Part of a small language model's weights: no biases in attention or MLP.
Each number is 200 + 40 x the weight over its row's rms, rounded and kept within 0 to 999. Layers, rows and columns count from 0. The size before them is the row's rms in percent of the matrix's.

# layer 4 attention key, 128x128, rms 0.0808, rows 52-63, columns 0-127
110,134,195,187,168,116,200,199,126,210,238,219,159,248,254,161,167,234,183,267,124,213,177,119,138,220,248,202,218,127,222,261,217,271,209,165,218,230,193,190,201,237,212,160,178,206,242,245,261,202,216,214,219,185,165,174,98,227,179,206,221,216,240,198,158,168,190,210,192,174,237,162,161,295,195,210,235,166,179,233,227,181,226,191,186,145,224,184,193,178,144,237,210,153,224,211,185,234,206,147,181,171,247,166,258,103,276,111,206,143,126,204,263,220,160,215,203,199,190,240,161,204,222,194,138,183,218,209,99
113,179,239,201,175,228,154,139,219,172,221,205,250,185,167,229,248,122,171,201,200,169,196,242,209,172,227,215,139,245,186,223,221,169,186,209,247,254,143,139,210,160,247,165,209,271,205,247,196,90,189,199,232,165,216,128,186,132,137,241,196,273,174,189,211,238,177,219,244,215,208,183,118,211,168,227,284,234,229,204,173,184,225,250,188,221,164,224,222,220,124,173,238,187,177,167,239,264,224,195,225,211,248,216,156,129,271,224,308,243,270,156,229,235,236,204,150,241,222,215,135,229,245,199,147,196,146,152,185
111,250,171,221,133,210,281,168,101,180,213,184,157,241,174,189,194,229,217,188,198,191,228,247,193,233,221,182,115,222,189,226,190,208,207,225,139,232,192,210,143,177,225,188,176,187,235,170,161,156,221,127,241,302,195,197,203,182,144,307,170,224,175,252,138,216,101,197,160,202,211,221,179,152,209,161,257,197,258,229,149,179,190,125,277,202,191,138,202,112,227,191,191,197,201,210,189,216,232,221,150,175,204,249,179,190,196,106,187,198,216,185,155,245,191,189,244,248,180,214,183,179,236,257,283,183,204,154,291
100,170,174,134,136,248,288,202,233,200,263,241,226,225,160,167,139,228,160,267,178,167,205,289,268,213,170,178,235,170,206,226,194,209,151,223,175,231,128,216,210,157,185,180,162,169,153,228,240,250,197,245,221,171,306,200,237,165,150,176,211,206,170,216,224,197,171,299,210,201,239,177,196,258,164,178,122,123,263,178,244,194,146,194,263,157,113,200,188,208,199,170,222,259,203,167,171,229,177,217,239,235,175,232,233,191,188,179,172,187,142,227,250,194,220,178,209,183,190,129,188,225,219,236,122,272,254,180,243
119,139,148,197,203,194,143,212,197,194,120,225,218,190,222,238,186,181,244,51,167,239,161,229,206,203,240,179,218,208,246,214,158,241,190,146,196,250,192,197,231,169,198,194,188,149,116,136,244,235,169,101,176,224,210,227,237,239,184,176,275,159,250,245,209,239,194,226,164,208,276,209,207,183,213,156,226,181,184,171,186,205,238,158,200,159,289,178,186,193,151,221,182,147,235,238,149,208,249,235,188,183,251,258,193,194,160,256,135,186,139,120,220,247,179,223,198,251,213,128,179,218,213,257,155,282,166,196,201
101,142,217,231,244,159,131,165,155,142,198,210,184,195,222,145,185,219,198,241,137,310,166,240,212,165,218,217,285,212,224,287,200,142,232,257,243,289,213,154,213,231,128,123,203,262,191,193,138,187,230,155,264,138,174,172,208,220,193,239,159,178,117,234,123,208,196,210,177,193,256,181,190,173,260,261,212,160,213,158,183,189,200,226,201,213,195,212,226,213,238,179,151,238,114,174,228,169,223,229,257,219,229,238,164,240,244,219,128,205,170,204,142,210,224,214,173,173,253,209,189,180,166,231,228,204,201,286,196
107,228,207,199,249,240,260,163,212,131,184,314,170,162,158,219,199,190,171,148,192,175,243,235,198,163,213,171,201,171,197,172,209,169,238,253,143,254,169,214,203,264,167,167,299,215,230,217,180,131,189,241,209,158,186,262,209,260,213,207,274,176,214,168,92,223,288,204,218,156,169,228,170,189,229,241,204,161,185,294,235,148,158,206,127,199,261,206,166,159,206,155,179,142,191,224,182,185,190,210,266,238,253,196,189,257,188,169,183,153,121,272,216,229,207,126,198,215,175,194,219,263,200,187,159,217,157,176,183
113,151,226,214,193,194,196,199,209,149,192,241,210,193,188,191,144,222,156,174,213,190,218,236,186,233,203,191,121,211,156,267,176,210,192,172,238,171,148,173,205,233,318,217,263,213,228,126,216,193,181,235,159,175,192,191,184,146,249,186,95,103,181,221,187,165,176,210,133,154,203,231,262,281,186,212,202,115,186,195,166,181,271,220,207,237,194,197,191,187,242,95,226,207,218,195,197,180,206,163,157,143,167,232,188,251,252,206,202,207,201,123,235,268,256,190,185,186,261,276,251,204,283,149,134,207,152,231,174
108,258,177,220,183,238,253,169,147,200,205,307,168,144,222,216,118,176,232,165,168,172,157,194,276,203,205,259,160,169,212,217,163,171,211,207,204,216,194,247,168,199,228,179,178,211,144,201,210,225,134,179,197,221,196,184,213,246,196,236,229,299,130,181,171,197,142,227,193,206,162,215,185,183,198,170,277,196,206,264,145,287,130,218,114,195,214,245,187,263,223,285,228,210,167,179,177,207,229,134,161,173,256,157,188,216,233,180,182,144,267,150,261,167,269,238,203,210,234,209,259,169,265,156,195,202,179,125,158
104,245,201,240,175,248,177,218,173,164,220,173,229,194,244,234,188,167,250,169,185,217,235,230,98,162,139,171,138,227,211,270,241,254,210,247,224,214,268,208,207,170,153,204,155,193,171,207,243,185,180,161,187,173,165,178,187,232,201,193,180,92,247,138,184,195,236,139,237,172,151,214,245,257,136,207,70,207,183,137,242,174,179,157,251,236,202,232,233,247,171,183,225,183,196,211,172,215,233,174,241,250,177,164,212,242,169,178,169,222,176,260,198,226,141,227,213,159,231,196,201,225,290,158,145,175,223,101,284
102,173,191,154,149,177,155,316,259,182,172,217,207,157,230,244,180,177,185,135,192,250,256,187,198,289,196,173,136,188,165,212,175,229,270,265,172,159,213,151,191,243,204,148,201,285,210,163,156,150,194,222,267,250,128,251,249,189,198,188,220,172,184,205,206,127,212,163,173,203,186,170,254,191,172,215,229,165,189,221,203,181,218,245,222,235,231,172,187,168,226,190,276,182,258,253,218,210,274,253,175,225,128,138,256,194,135,205,194,168,144,143,198,242,268,197,196,196,146,186,106,176,172,202,163,153,176,167,172
112,222,209,170,205,163,233,196,197,202,187,245,201,231,184,202,171,156,213,164,206,153,161,281,197,107,162,205,205,203,192,198,231,149,189,293,226,184,215,152,111,161,207,190,199,206,277,207,191,172,240,263,157,125,250,191,187,237,235,185,176,224,223,175,193,288,139,170,251,201,239,268,201,193,243,158,236,226,190,164,157,269,169,224,238,180,172,178,221,297,260,232,231,204,190,212,105,252,228,307,169,190,158,225,234,183,181,209,174,146,188,135,172,258,187,194,195,131,254,271,242,178,154,246,238,219,236,208,215
# layer 4 attention query, 128x128, rms 0.0791, rows 53-63, columns 0-127
110,198,320,196,206,181,246,254,110,212,206,210,233,193,195,206,204,146,167,231,262,188,201,214,221,202,226,184,210,240,249,246,179,159,157,227,198,233,252,298,187,250,97,214,248,159,206,128,197,225,179,205,165,149,235,233,228,176,168,236,141,176,221,160,206,173,217,215,211,213,165,224,185,157,234,293,233,250,284,309,176,159,222,219,188,224,201,140,181,232,207,241,238,193,180,132,196,227,217,166,201,260,168,144,258,202,203,97,152,172,203,212,159,200,176,179,182,194,169,245,195,136,150,237,211,224,235,160,238
107,271,247,235,218,238,210,147,165,260,192,192,231,206,227,97,151,208,208,170,198,150,187,193,173,138,243,164,222,152,205,196,199,138,159,202,208,213,257,247,275,205,168,237,215,156,197,216,280,231,176,250,203,225,192,223,204,176,122,225,124,133,166,241,175,106,177,156,250,194,155,229,255,203,229,126,215,152,168,115,186,222,176,205,177,207,251,123,273,231,154,219,255,186,225,253,220,252,199,256,209,243,248,254,150,241,202,145,246,210,226,181,221,245,213,202,191,158,205,231,229,190,257,243,238,182,213,177,252
107,285,274,197,262,215,195,214,227,251,214,196,203,171,249,209,192,194,236,263,252,161,214,219,187,204,179,188,240,244,192,220,170,202,231,193,257,213,168,182,192,187,199,165,192,208,165,245,215,223,216,220,195,174,177,200,89,219,239,160,189,169,111,239,238,129,211,245,177,146,153,123,192,152,172,165,187,174,273,240,176,157,230,221,204,241,159,193,177,287,136,181,283,151,233,201,117,265,177,239,208,171,179,188,191,224,193,156,177,125,226,223,257,173,215,152,179,235,258,215,181,194,265,236,149,228,102,241,124
115,253,223,307,252,149,181,209,285,148,212,199,215,175,244,263,209,251,224,176,223,251,168,238,222,116,240,157,170,206,180,216,184,224,156,213,178,237,179,209,278,275,157,196,163,194,154,167,225,270,264,154,206,122,195,168,193,176,252,193,217,242,167,252,227,216,190,211,233,193,249,229,190,219,212,192,165,265,227,229,167,210,149,229,182,216,211,242,169,246,225,196,119,188,163,221,223,194,106,286,195,169,197,249,171,133,211,195,131,174,194,165,209,196,228,180,174,206,143,216,182,255,233,196,241,188,107,168,114
104,176,210,228,205,146,163,206,182,198,218,269,212,267,268,148,197,179,141,120,174,233,193,223,236,197,212,198,211,233,253,182,129,179,185,278,154,169,250,250,155,197,262,97,176,265,179,145,230,134,183,152,145,174,262,213,169,277,200,159,191,216,139,175,215,190,216,213,200,196,188,214,218,191,271,217,180,227,114,229,239,175,213,198,137,209,261,193,167,201,179,165,180,172,165,280,193,161,222,195,262,215,172,242,169,248,197,168,207,179,254,116,219,134,197,177,237,202,151,235,217,266,169,157,247,199,152,271,225
107,220,168,208,219,182,174,197,220,291,191,214,219,178,166,264,241,207,207,94,131,220,238,187,140,133,151,269,183,234,201,232,146,235,238,262,183,175,212,225,263,180,207,124,165,256,220,251,136,241,218,184,197,249,212,275,208,140,132,231,203,183,175,213,192,202,204,210,165,156,284,223,151,194,143,280,160,180,192,207,265,203,166,271,198,246,242,204,194,153,178,165,195,210,173,198,135,133,142,180,205,207,244,181,177,254,235,185,211,188,252,159,187,140,241,179,213,175,263,176,211,144,254,201,122,256,191,198,225
114,208,197,278,182,148,192,165,205,192,104,223,166,145,277,177,197,155,193,257,129,216,212,226,188,207,275,233,178,215,165,256,160,167,158,175,156,132,157,239,115,239,181,192,186,167,197,240,205,192,195,204,228,276,180,220,166,197,286,274,191,168,217,131,269,192,147,210,129,190,172,283,167,241,170,209,180,241,194,141,165,214,174,197,207,246,180,252,248,190,171,255,225,222,229,206,208,221,218,181,175,216,197,125,283,237,242,206,228,192,158,178,198,166,149,175,205,213,172,199,181,236,262,267,255,292,213,160,174
103,94,165,237,205,212,200,214,193,202,208,104,157,218,170,227,205,187,263,226,238,205,156,131,242,216,220,144,134,144,169,249,183,222,145,187,199,182,222,171,233,203,233,215,204,198,194,159,181,170,273,266,225,207,191,217,257,192,162,226,231,231,215,210,258,154,212,225,149,223,186,196,208,231,174,198,279,177,188,202,237,261,168,239,138,222,221,239,155,225,241,208,192,161,197,186,252,216,169,167,140,220,172,189,145,241,273,173,176,236,238,157,283,188,234,193,224,228,363,222,247,203,170,250,177,219,218,132,122
107,223,187,175,234,135,221,171,218,273,216,173,209,184,155,188,195,214,236,126,220,216,278,237,158,169,180,200,116,216,195,195,188,214,253,180,198,152,254,205,156,133,149,211,170,188,187,242,234,233,193,121,214,158,201,213,149,254,217,144,212,186,197,150,257,270,219,263,241,132,138,194,209,271,188,193,221,229,185,161,213,186,104,173,230,202,137,194,154,197,202,249,242,220,185,285,134,211,165,263,119,225,213,249,257,205,239,209,213,208,126,276,137,217,189,162,212,160,239,135,177,239,194,213,211,240,269,193,213
103,202,223,208,241,217,245,218,237,193,257,224,261,289,176,186,221,180,172,159,180,181,222,251,200,175,212,167,219,195,243,203,160,208,261,139,155,193,223,271,193,210,145,161,216,172,125,285,215,258,161,191,276,195,168,157,203,161,206,200,246,165,211,191,182,169,184,221,149,285,227,210,191,215,147,174,146,217,148,167,280,221,154,193,130,168,275,218,241,112,96,125,270,229,219,161,169,207,182,174,147,180,196,209,208,170,224,179,168,194,166,255,209,119,198,190,197,221,195,223,238,246,208,237,306,211,231,191,169
112,169,198,221,174,192,170,183,224,223,203,163,217,289,232,222,216,200,150,234,242,191,197,229,239,166,259,206,168,172,236,193,178,197,227,284,256,212,141,198,183,219,140,216,191,202,258,258,158,136,211,128,192,212,272,188,153,191,191,200,187,252,194,187,208,126,147,247,278,270,199,270,248,159,204,241,259,242,208,144,206,239,160,187,301,218,151,158,186,219,181,216,207,109,274,192,163,215,202,235,146,194,194,200,115,172,241,216,259,187,178,173,197,222,153,194,233,190,203,249,260,166,221,191,135,210,84,224,178
# layer 4 attention value, 128x128, rms 0.0744, rows 0-15, columns 0-127
102,208,182,157,259,215,235,166,165,161,89,210,205,196,234,231,266,185,211,241,170,193,275,230,165,176,223,285,181,254,324,203,243,284,164,187,164,214,110,179,162,279,218,169,194,199,200,272,246,242,233,176,195,169,201,206,268,197,226,205,214,174,129,199,223,228,161,296,168,253,199,172,221,189,193,239,279,180,163,273,137,198,224,188,221,214,164,216,186,284,210,146,246,258,199,194,174,202,218,174,152,189,203,224,164,206,219,164,195,168,107,203,206,191,165,212,221,187,200,254,206,245,192,186,214,157,152,181,191
092,192,93,207,238,154,210,160,231,220,206,193,207,170,256,280,240,182,167,184,150,145,226,137,211,133,200,255,221,171,189,156,276,188,118,260,201,149,172,110,231,191,167,239,231,242,174,273,213,188,243,178,174,185,163,238,225,201,216,105,164,147,188,212,185,232,131,154,242,199,196,163,193,159,221,183,113,201,166,231,204,137,244,225,171,174,121,145,123,235,233,229,198,249,214,134,191,206,208,274,179,277,202,238,192,225,246,240,161,222,235,174,172,212,218,224,182,253,217,241,175,179,171,215,191,174,153,187,213
094,270,226,148,274,151,165,173,216,224,130,198,208,222,222,181,175,224,164,172,158,232,179,129,178,207,183,239,172,260,261,246,173,233,250,181,250,161,213,224,214,143,197,173,103,200,137,240,183,245,195,177,245,228,200,192,142,177,327,151,212,174,182,170,239,235,243,220,187,226,190,214,310,229,211,199,296,243,209,212,145,136,152,237,214,228,248,159,219,191,153,156,190,194,187,178,251,205,192,234,170,182,197,98,170,150,248,183,211,184,186,242,152,176,248,229,250,239,194,197,271,167,176,222,170,194,203,209,151
099,176,207,237,238,140,221,195,195,211,188,184,180,204,157,173,257,155,146,233,210,197,175,269,198,213,216,189,239,193,175,79,202,218,161,239,184,191,198,199,167,182,260,225,153,168,215,200,163,171,112,294,50,216,185,290,229,225,205,193,151,185,190,182,179,206,242,159,232,153,131,210,112,147,189,198,189,230,187,187,216,210,171,212,246,185,154,210,197,247,199,230,237,241,187,174,184,232,230,228,199,127,248,158,183,209,182,144,143,199,169,219,251,163,193,159,151,237,108,234,248,202,147,280,260,168,225,225,192
102,226,163,241,247,255,187,188,219,289,203,148,201,297,157,147,168,126,180,219,177,180,158,161,198,211,139,181,284,195,189,149,214,137,158,256,260,205,216,189,158,164,159,243,227,178,201,185,249,225,194,224,173,178,247,267,254,201,209,231,133,150,193,235,196,225,187,210,221,203,152,178,166,251,145,238,182,225,149,147,85,248,123,194,153,250,164,182,230,204,235,178,197,125,192,144,209,252,155,242,222,133,234,172,184,247,224,228,154,233,195,162,222,156,233,212,143,229,208,210,244,170,212,212,156,233,276,187,207
097,222,165,186,166,201,193,127,269,236,168,179,208,177,231,195,289,245,190,140,182,235,228,138,192,230,257,225,200,142,149,213,211,196,236,215,209,188,216,129,175,216,247,150,130,153,223,211,162,233,187,210,257,301,165,192,174,125,179,294,252,153,122,228,236,204,170,161,199,234,178,112,228,218,192,164,193,176,171,265,189,186,175,207,194,182,158,194,229,280,197,153,206,215,197,229,166,210,233,247,189,189,274,127,219,253,169,223,212,166,159,230,257,167,261,202,219,127,265,231,141,178,180,186,245,248,171,148,213
094,180,216,231,194,273,228,263,136,186,170,202,171,151,173,165,216,238,213,263,214,190,166,261,203,173,131,189,251,166,219,212,190,183,168,319,162,260,150,167,177,154,231,123,184,180,254,253,218,233,213,232,137,202,152,163,203,252,236,242,160,205,243,204,194,230,191,182,231,207,182,257,205,235,233,223,149,131,196,152,232,204,212,220,262,205,185,189,266,204,145,208,145,158,191,151,282,263,154,219,170,219,178,238,178,241,252,189,208,209,171,229,193,97,202,222,232,151,224,232,181,270,178,214,106,123,185,148,213
095,156,181,182,206,221,230,210,255,270,225,241,246,271,200,167,130,205,133,226,173,183,232,205,242,250,181,218,278,255,158,182,189,166,227,204,240,208,188,261,128,201,162,163,275,196,197,246,176,200,281,202,198,208,297,193,204,165,186,152,219,188,292,141,222,217,222,280,203,182,146,167,122,185,183,249,171,250,245,143,170,242,221,220,135,217,148,197,230,228,228,129,195,225,116,236,187,147,247,158,211,166,235,231,200,178,164,188,187,223,111,177,200,194,270,183,199,175,140,187,188,206,167,156,241,232,200,191,138
097,266,179,233,194,199,166,224,254,236,220,138,222,212,215,166,185,210,197,346,200,220,234,136,156,222,159,192,257,176,218,254,233,169,149,227,214,179,104,194,226,163,205,231,186,152,175,239,266,174,203,149,184,139,209,280,218,199,164,198,261,188,163,166,197,174,226,135,157,146,229,134,167,160,280,202,195,188,215,220,146,224,193,224,138,247,189,178,172,262,256,194,256,264,155,203,204,230,156,211,185,197,258,216,131,177,158,146,217,193,164,269,162,124,251,158,149,178,153,173,218,196,222,206,241,238,206,234,196
098,165,233,245,235,211,174,172,111,250,238,167,253,218,290,230,201,219,140,219,159,214,158,244,150,210,203,195,213,182,174,241,209,279,146,161,225,179,187,236,231,264,262,242,160,227,185,187,183,202,174,225,264,197,211,204,171,228,174,208,199,264,215,169,198,239,300,183,246,163,176,174,140,200,157,184,161,225,210,244,202,231,178,203,168,221,117,123,237,265,204,140,210,149,241,199,230,117,219,196,194,231,188,206,131,261,182,210,266,162,181,182,232,258,215,162,188,174,132,202,131,235,251,214,160,139,166,157,110
099,247,185,258,177,151,189,180,253,177,239,172,253,256,168,234,233,201,235,302,230,240,152,165,199,176,238,169,234,185,244,182,125,207,164,202,173,223,182,179,192,150,238,184,197,193,230,190,184,229,150,183,242,180,200,198,235,209,212,118,177,235,86,177,181,201,177,197,151,132,150,233,136,182,218,254,230,92,168,188,209,188,196,169,225,185,156,144,262,185,180,232,170,242,285,293,185,217,179,269,197,166,128,156,211,270,223,196,176,130,191,207,203,179,229,212,215,233,227,147,195,232,261,226,161,234,184,293,204
094,249,217,257,164,190,245,183,230,211,236,204,132,198,237,262,139,190,184,213,231,167,185,204,162,281,258,226,208,217,190,228,172,191,288,196,205,234,163,229,182,199,242,172,245,154,244,184,190,229,152,130,225,215,261,173,202,169,156,131,209,151,220,154,145,218,153,174,224,192,230,187,280,185,279,140,232,282,175,159,225,117,222,255,200,167,208,178,194,236,168,126,247,129,247,210,121,148,180,219,195,237,222,103,186,162,214,275,225,227,190,172,169,216,211,221,188,176,162,182,182,210,199,248,252,217,98,206,228
089,204,79,162,152,252,215,170,216,199,144,184,214,236,196,256,195,264,255,245,231,200,216,187,190,252,264,198,203,151,194,226,206,238,217,182,161,181,172,175,221,227,204,149,249,154,187,230,267,220,258,219,210,193,238,240,194,245,187,154,209,184,219,250,231,220,276,198,194,195,127,194,199,169,163,177,172,235,185,184,180,189,247,160,220,237,228,217,170,208,157,152,130,209,173,135,213,225,232,178,149,175,85,224,241,206,205,238,186,136,132,190,159,346,160,267,238,213,228,233,255,163,183,199,239,244,203,271,161
092,147,212,141,205,246,261,148,182,210,242,210,200,209,156,187,201,236,182,87,185,272,155,253,200,180,186,279,226,153,200,203,222,203,255,252,249,212,149,140,169,137,209,221,263,140,189,238,169,228,184,235,180,120,184,152,222,258,155,264,201,149,250,182,181,195,186,214,231,237,265,174,136,227,186,217,174,151,168,194,240,248,233,222,143,180,209,188,189,208,150,245,182,230,237,110,223,181,202,184,178,236,184,168,261,198,187,257,114,253,158,169,137,238,230,165,122,224,169,260,215,156,197,165,200,215,167,243,159
104,202,245,141,154,182,264,193,221,161,227,179,257,230,167,180,252,199,182,200,233,203,196,237,228,192,188,151,187,109,137,261,317,253,170,193,197,115,186,259,247,195,126,216,155,248,203,219,186,239,205,177,212,286,223,252,165,167,171,229,209,190,187,140,210,160,191,219,229,105,226,240,236,214,198,153,173,145,294,147,160,160,178,246,243,212,202,274,201,187,225,177,168,153,174,120,162,189,206,163,195,188,160,155,224,149,142,220,240,209,265,149,223,193,245,227,237,248,159,206,223,204,176,204,238,213,247,147,208
096,233,240,164,200,121,210,248,226,194,205,243,222,155,181,214,179,202,245,186,219,208,202,253,145,154,161,129,127,223,154,194,190,232,154,208,135,183,246,205,174,291,265,142,227,151,162,285,242,95,180,181,228,135,262,162,174,131,163,162,173,166,189,272,150,206,205,150,223,151,192,199,146,212,192,111,220,191,191,204,209,256,235,212,238,191,153,176,280,181,264,170,237,182,226,170,280,194,158,190,206,160,231,227,232,209,162,237,212,189,144,181,247,201,174,245,166,193,155,254,236,140,230,247,184,186,187,218,218
# layer 4 attention output (transposed), 128x128, rms 0.0599, rows 0-15, columns 0-127
095,232,255,185,205,202,133,259,243,182,173,186,207,187,220,199,190,264,223,160,168,203,187,197,212,217,211,197,250,228,170,198,183,207,213,172,189,253,234,218,198,157,223,205,191,216,282,161,259,157,228,200,181,125,260,139,222,222,214,224,181,145,115,262,221,152,206,126,182,277,201,146,130,240,235,146,233,279,200,213,271,115,216,199,220,235,222,248,160,188,211,187,258,150,199,165,213,231,221,227,257,187,109,204,236,198,181,210,200,154,211,221,238,132,182,122,213,222,177,148,197,128,227,211,201,136,223,96,280
087,167,223,219,190,163,230,171,252,190,208,161,162,260,184,214,248,236,184,211,259,231,177,228,171,241,296,229,227,185,139,242,207,177,171,235,128,196,214,143,103,156,213,215,175,204,169,220,261,140,130,244,178,155,175,145,205,193,200,216,134,197,187,194,196,211,121,140,183,214,235,208,219,210,191,158,259,159,207,214,230,251,173,261,148,221,235,201,181,182,224,173,210,240,175,275,247,170,217,202,174,158,215,130,255,256,162,222,121,247,237,212,246,175,180,272,243,240,236,152,192,229,158,229,150,185,274,92,236
097,181,147,252,215,270,139,284,239,174,162,175,164,162,120,127,273,275,177,106,160,161,195,274,198,257,260,176,248,154,173,141,165,200,208,175,159,187,210,254,157,190,269,167,213,184,198,234,186,190,178,185,173,183,183,202,186,240,172,193,226,223,188,255,228,192,270,154,198,190,198,151,162,228,158,175,187,222,220,181,190,157,223,168,228,182,165,196,214,188,206,194,192,189,236,157,239,266,155,187,209,162,236,241,171,206,222,230,227,204,251,208,245,153,272,109,287,225,256,194,252,252,185,149,229,114,244,244,210
093,221,247,179,130,239,204,162,176,279,263,187,217,213,304,208,260,231,195,250,201,192,112,154,146,133,211,214,243,184,187,261,233,188,248,130,258,194,177,144,214,172,189,179,230,245,220,163,210,187,255,254,141,122,237,208,189,223,197,222,176,155,202,203,75,215,177,198,204,178,214,223,206,253,248,171,219,163,181,182,148,160,222,204,189,181,177,241,171,145,229,234,250,190,179,282,208,257,224,135,153,138,166,197,201,203,228,257,185,147,246,212,194,227,167,138,208,192,219,176,202,255,199,142,237,280,205,151,168
090,210,179,217,171,169,202,185,209,222,180,133,145,160,192,249,183,115,208,280,239,187,186,249,233,133,229,284,244,200,193,272,252,160,199,237,283,174,168,130,183,134,250,173,230,244,171,210,175,166,227,186,197,277,167,177,189,193,132,170,183,191,216,216,191,213,121,219,128,242,180,240,200,193,153,178,248,189,162,222,205,221,188,231,179,182,153,190,211,261,169,187,230,168,152,235,204,220,294,132,258,271,168,170,194,187,167,180,181,278,133,167,215,237,214,171,246,202,280,258,197,241,181,156,200,223,147,204,271
099,235,273,157,215,210,183,256,188,170,172,222,234,206,205,232,213,193,201,205,244,168,272,265,267,244,173,234,206,180,203,216,189,167,189,169,182,210,229,237,255,239,165,227,300,128,152,127,278,118,196,241,150,143,221,206,122,196,178,196,281,168,220,256,186,203,211,197,194,188,245,168,173,259,174,223,172,215,230,150,183,249,122,249,131,175,244,216,157,139,212,144,146,228,145,196,291,118,218,188,238,209,174,245,184,181,184,148,232,193,253,246,180,199,255,215,144,242,144,182,178,183,187,172,199,178,146,199,192
094,206,194,152,252,200,192,187,196,206,236,237,208,162,183,208,193,160,175,230,90,173,237,131,209,209,197,205,219,180,210,237,186,185,227,168,194,97,227,310,217,258,192,199,189,267,215,155,122,157,144,177,212,165,216,199,219,182,161,196,193,143,276,215,140,261,224,246,119,302,184,129,199,242,229,165,131,213,254,256,239,133,202,267,233,194,197,248,197,204,212,156,223,176,139,178,241,153,225,193,205,219,194,270,208,157,169,232,184,183,183,193,174,280,167,211,192,279,220,254,184,174,187,149,175,220,243,219,235
086,150,171,236,206,152,256,249,230,155,178,186,194,172,187,263,150,218,136,238,200,214,185,215,230,164,150,153,259,229,275,239,184,153,172,222,264,131,175,151,208,180,234,231,227,212,244,221,258,190,195,225,225,265,191,209,175,146,183,184,182,148,212,221,180,127,144,137,220,187,174,139,203,249,221,206,185,268,199,174,193,172,210,234,260,133,213,180,222,202,250,167,238,208,192,192,267,232,229,210,145,254,131,169,192,228,193,195,226,212,208,69,257,155,148,272,200,185,244,216,271,133,166,201,223,252,155,156,270
094,229,213,266,166,211,196,167,189,147,204,131,205,233,218,173,202,175,215,190,221,152,214,202,146,207,276,187,217,186,176,231,147,174,185,131,167,161,218,170,139,209,199,236,190,227,159,120,186,160,248,291,211,181,222,131,197,272,220,234,254,241,228,203,149,240,105,165,198,252,225,207,214,238,215,176,174,175,214,213,257,218,173,183,133,219,175,256,194,245,230,280,204,135,216,182,114,216,217,246,257,184,200,203,167,233,141,147,167,179,158,121,244,200,164,251,178,180,256,283,242,208,289,206,268,207,144,200,222
108,226,158,214,217,129,211,178,220,126,262,219,197,220,196,221,187,167,140,229,150,190,150,151,225,277,243,205,194,217,230,166,294,200,234,226,169,134,191,252,247,195,223,204,223,176,179,273,198,202,144,266,114,271,251,220,191,229,200,186,235,196,191,149,177,230,179,216,258,165,164,208,213,203,153,132,261,237,160,177,235,177,162,194,255,174,182,325,142,183,147,154,185,239,183,225,283,255,195,173,221,199,172,165,219,202,134,166,203,206,191,234,202,133,195,247,194,191,258,164,181,163,138,282,213,137,203,219,184
093,214,183,211,184,223,246,197,139,155,218,206,153,182,172,196,230,194,210,145,180,173,248,208,136,214,221,239,187,217,105,277,281,225,198,175,279,266,191,224,191,169,218,157,220,167,96,149,199,196,220,232,246,229,166,137,266,241,214,249,190,230,173,205,187,259,261,210,189,206,240,136,193,154,137,136,236,171,192,210,230,153,202,156,246,225,146,226,151,132,266,186,205,253,165,210,161,171,228,242,245,151,190,248,227,247,257,238,208,181,202,191,118,196,250,136,186,114,210,212,240,225,127,217,179,178,228,229,232
096,180,242,217,167,200,170,198,134,221,146,137,181,172,169,137,220,224,135,190,107,216,181,92,206,156,171,186,154,166,202,156,202,179,209,204,203,248,216,183,233,187,243,234,204,165,179,186,163,222,226,190,160,226,220,218,229,209,309,197,111,236,207,223,206,204,165,216,248,227,300,220,200,174,163,259,204,241,260,195,212,144,213,228,202,246,243,186,236,190,156,213,208,240,229,143,216,170,161,194,246,174,193,166,239,230,181,251,228,183,218,274,190,212,228,145,167,170,155,200,269,105,276,185,298,191,267,252,142
091,114,190,194,207,231,223,186,205,174,36,247,289,171,172,140,247,170,155,205,281,177,196,201,192,154,153,181,207,191,248,253,262,220,220,233,218,233,240,264,225,139,173,155,154,235,247,186,188,245,180,211,237,221,227,117,211,188,156,125,218,221,216,235,203,168,171,168,189,227,183,180,181,269,169,170,215,120,255,187,176,183,197,141,196,248,119,236,260,212,220,199,181,148,189,170,230,186,191,235,201,215,202,252,228,283,221,183,188,238,205,166,254,180,238,256,233,213,189,174,177,160,189,195,178,235,179,257,134
095,219,258,198,152,213,205,175,203,246,216,203,151,174,289,263,234,172,240,219,206,158,208,171,156,182,149,211,222,253,172,228,215,202,158,193,218,179,155,238,203,201,191,230,176,252,260,252,191,147,187,141,203,193,231,220,216,238,171,183,193,205,217,262,136,179,149,156,136,143,200,230,296,241,213,178,168,228,185,237,261,186,163,263,219,140,191,161,214,231,107,138,191,262,190,146,226,136,253,208,193,150,175,240,242,312,139,181,173,194,235,183,248,218,155,262,207,223,159,120,151,132,204,193,165,206,243,264,201
095,183,149,219,266,243,165,220,225,236,162,256,212,120,177,187,144,158,194,197,101,197,160,215,130,208,185,198,215,251,149,106,190,208,212,249,192,210,216,189,266,255,249,212,191,186,209,211,208,221,145,202,244,191,188,182,150,258,186,170,184,167,317,161,219,275,187,193,170,110,235,241,180,152,180,232,169,208,199,198,264,211,194,133,165,203,149,152,225,141,285,229,204,216,234,277,186,254,246,103,217,216,199,248,199,205,239,168,171,212,179,222,212,188,188,221,185,294,215,191,256,180,185,203,136,249,174,197,187
089,183,161,239,167,236,237,217,239,175,229,189,216,260,211,154,150,156,121,331,180,193,202,200,229,254,200,230,189,189,204,260,140,184,257,184,244,227,138,194,211,190,138,238,236,233,196,118,161,158,228,117,203,199,251,266,171,220,179,224,195,275,187,138,200,229,140,179,134,203,250,140,265,179,214,182,148,192,158,189,124,154,171,124,184,235,251,252,216,221,193,232,179,229,214,198,127,163,156,204,156,202,231,231,151,257,203,248,174,219,180,184,226,166,260,216,177,240,213,200,182,292,225,240,217,176,216,180,194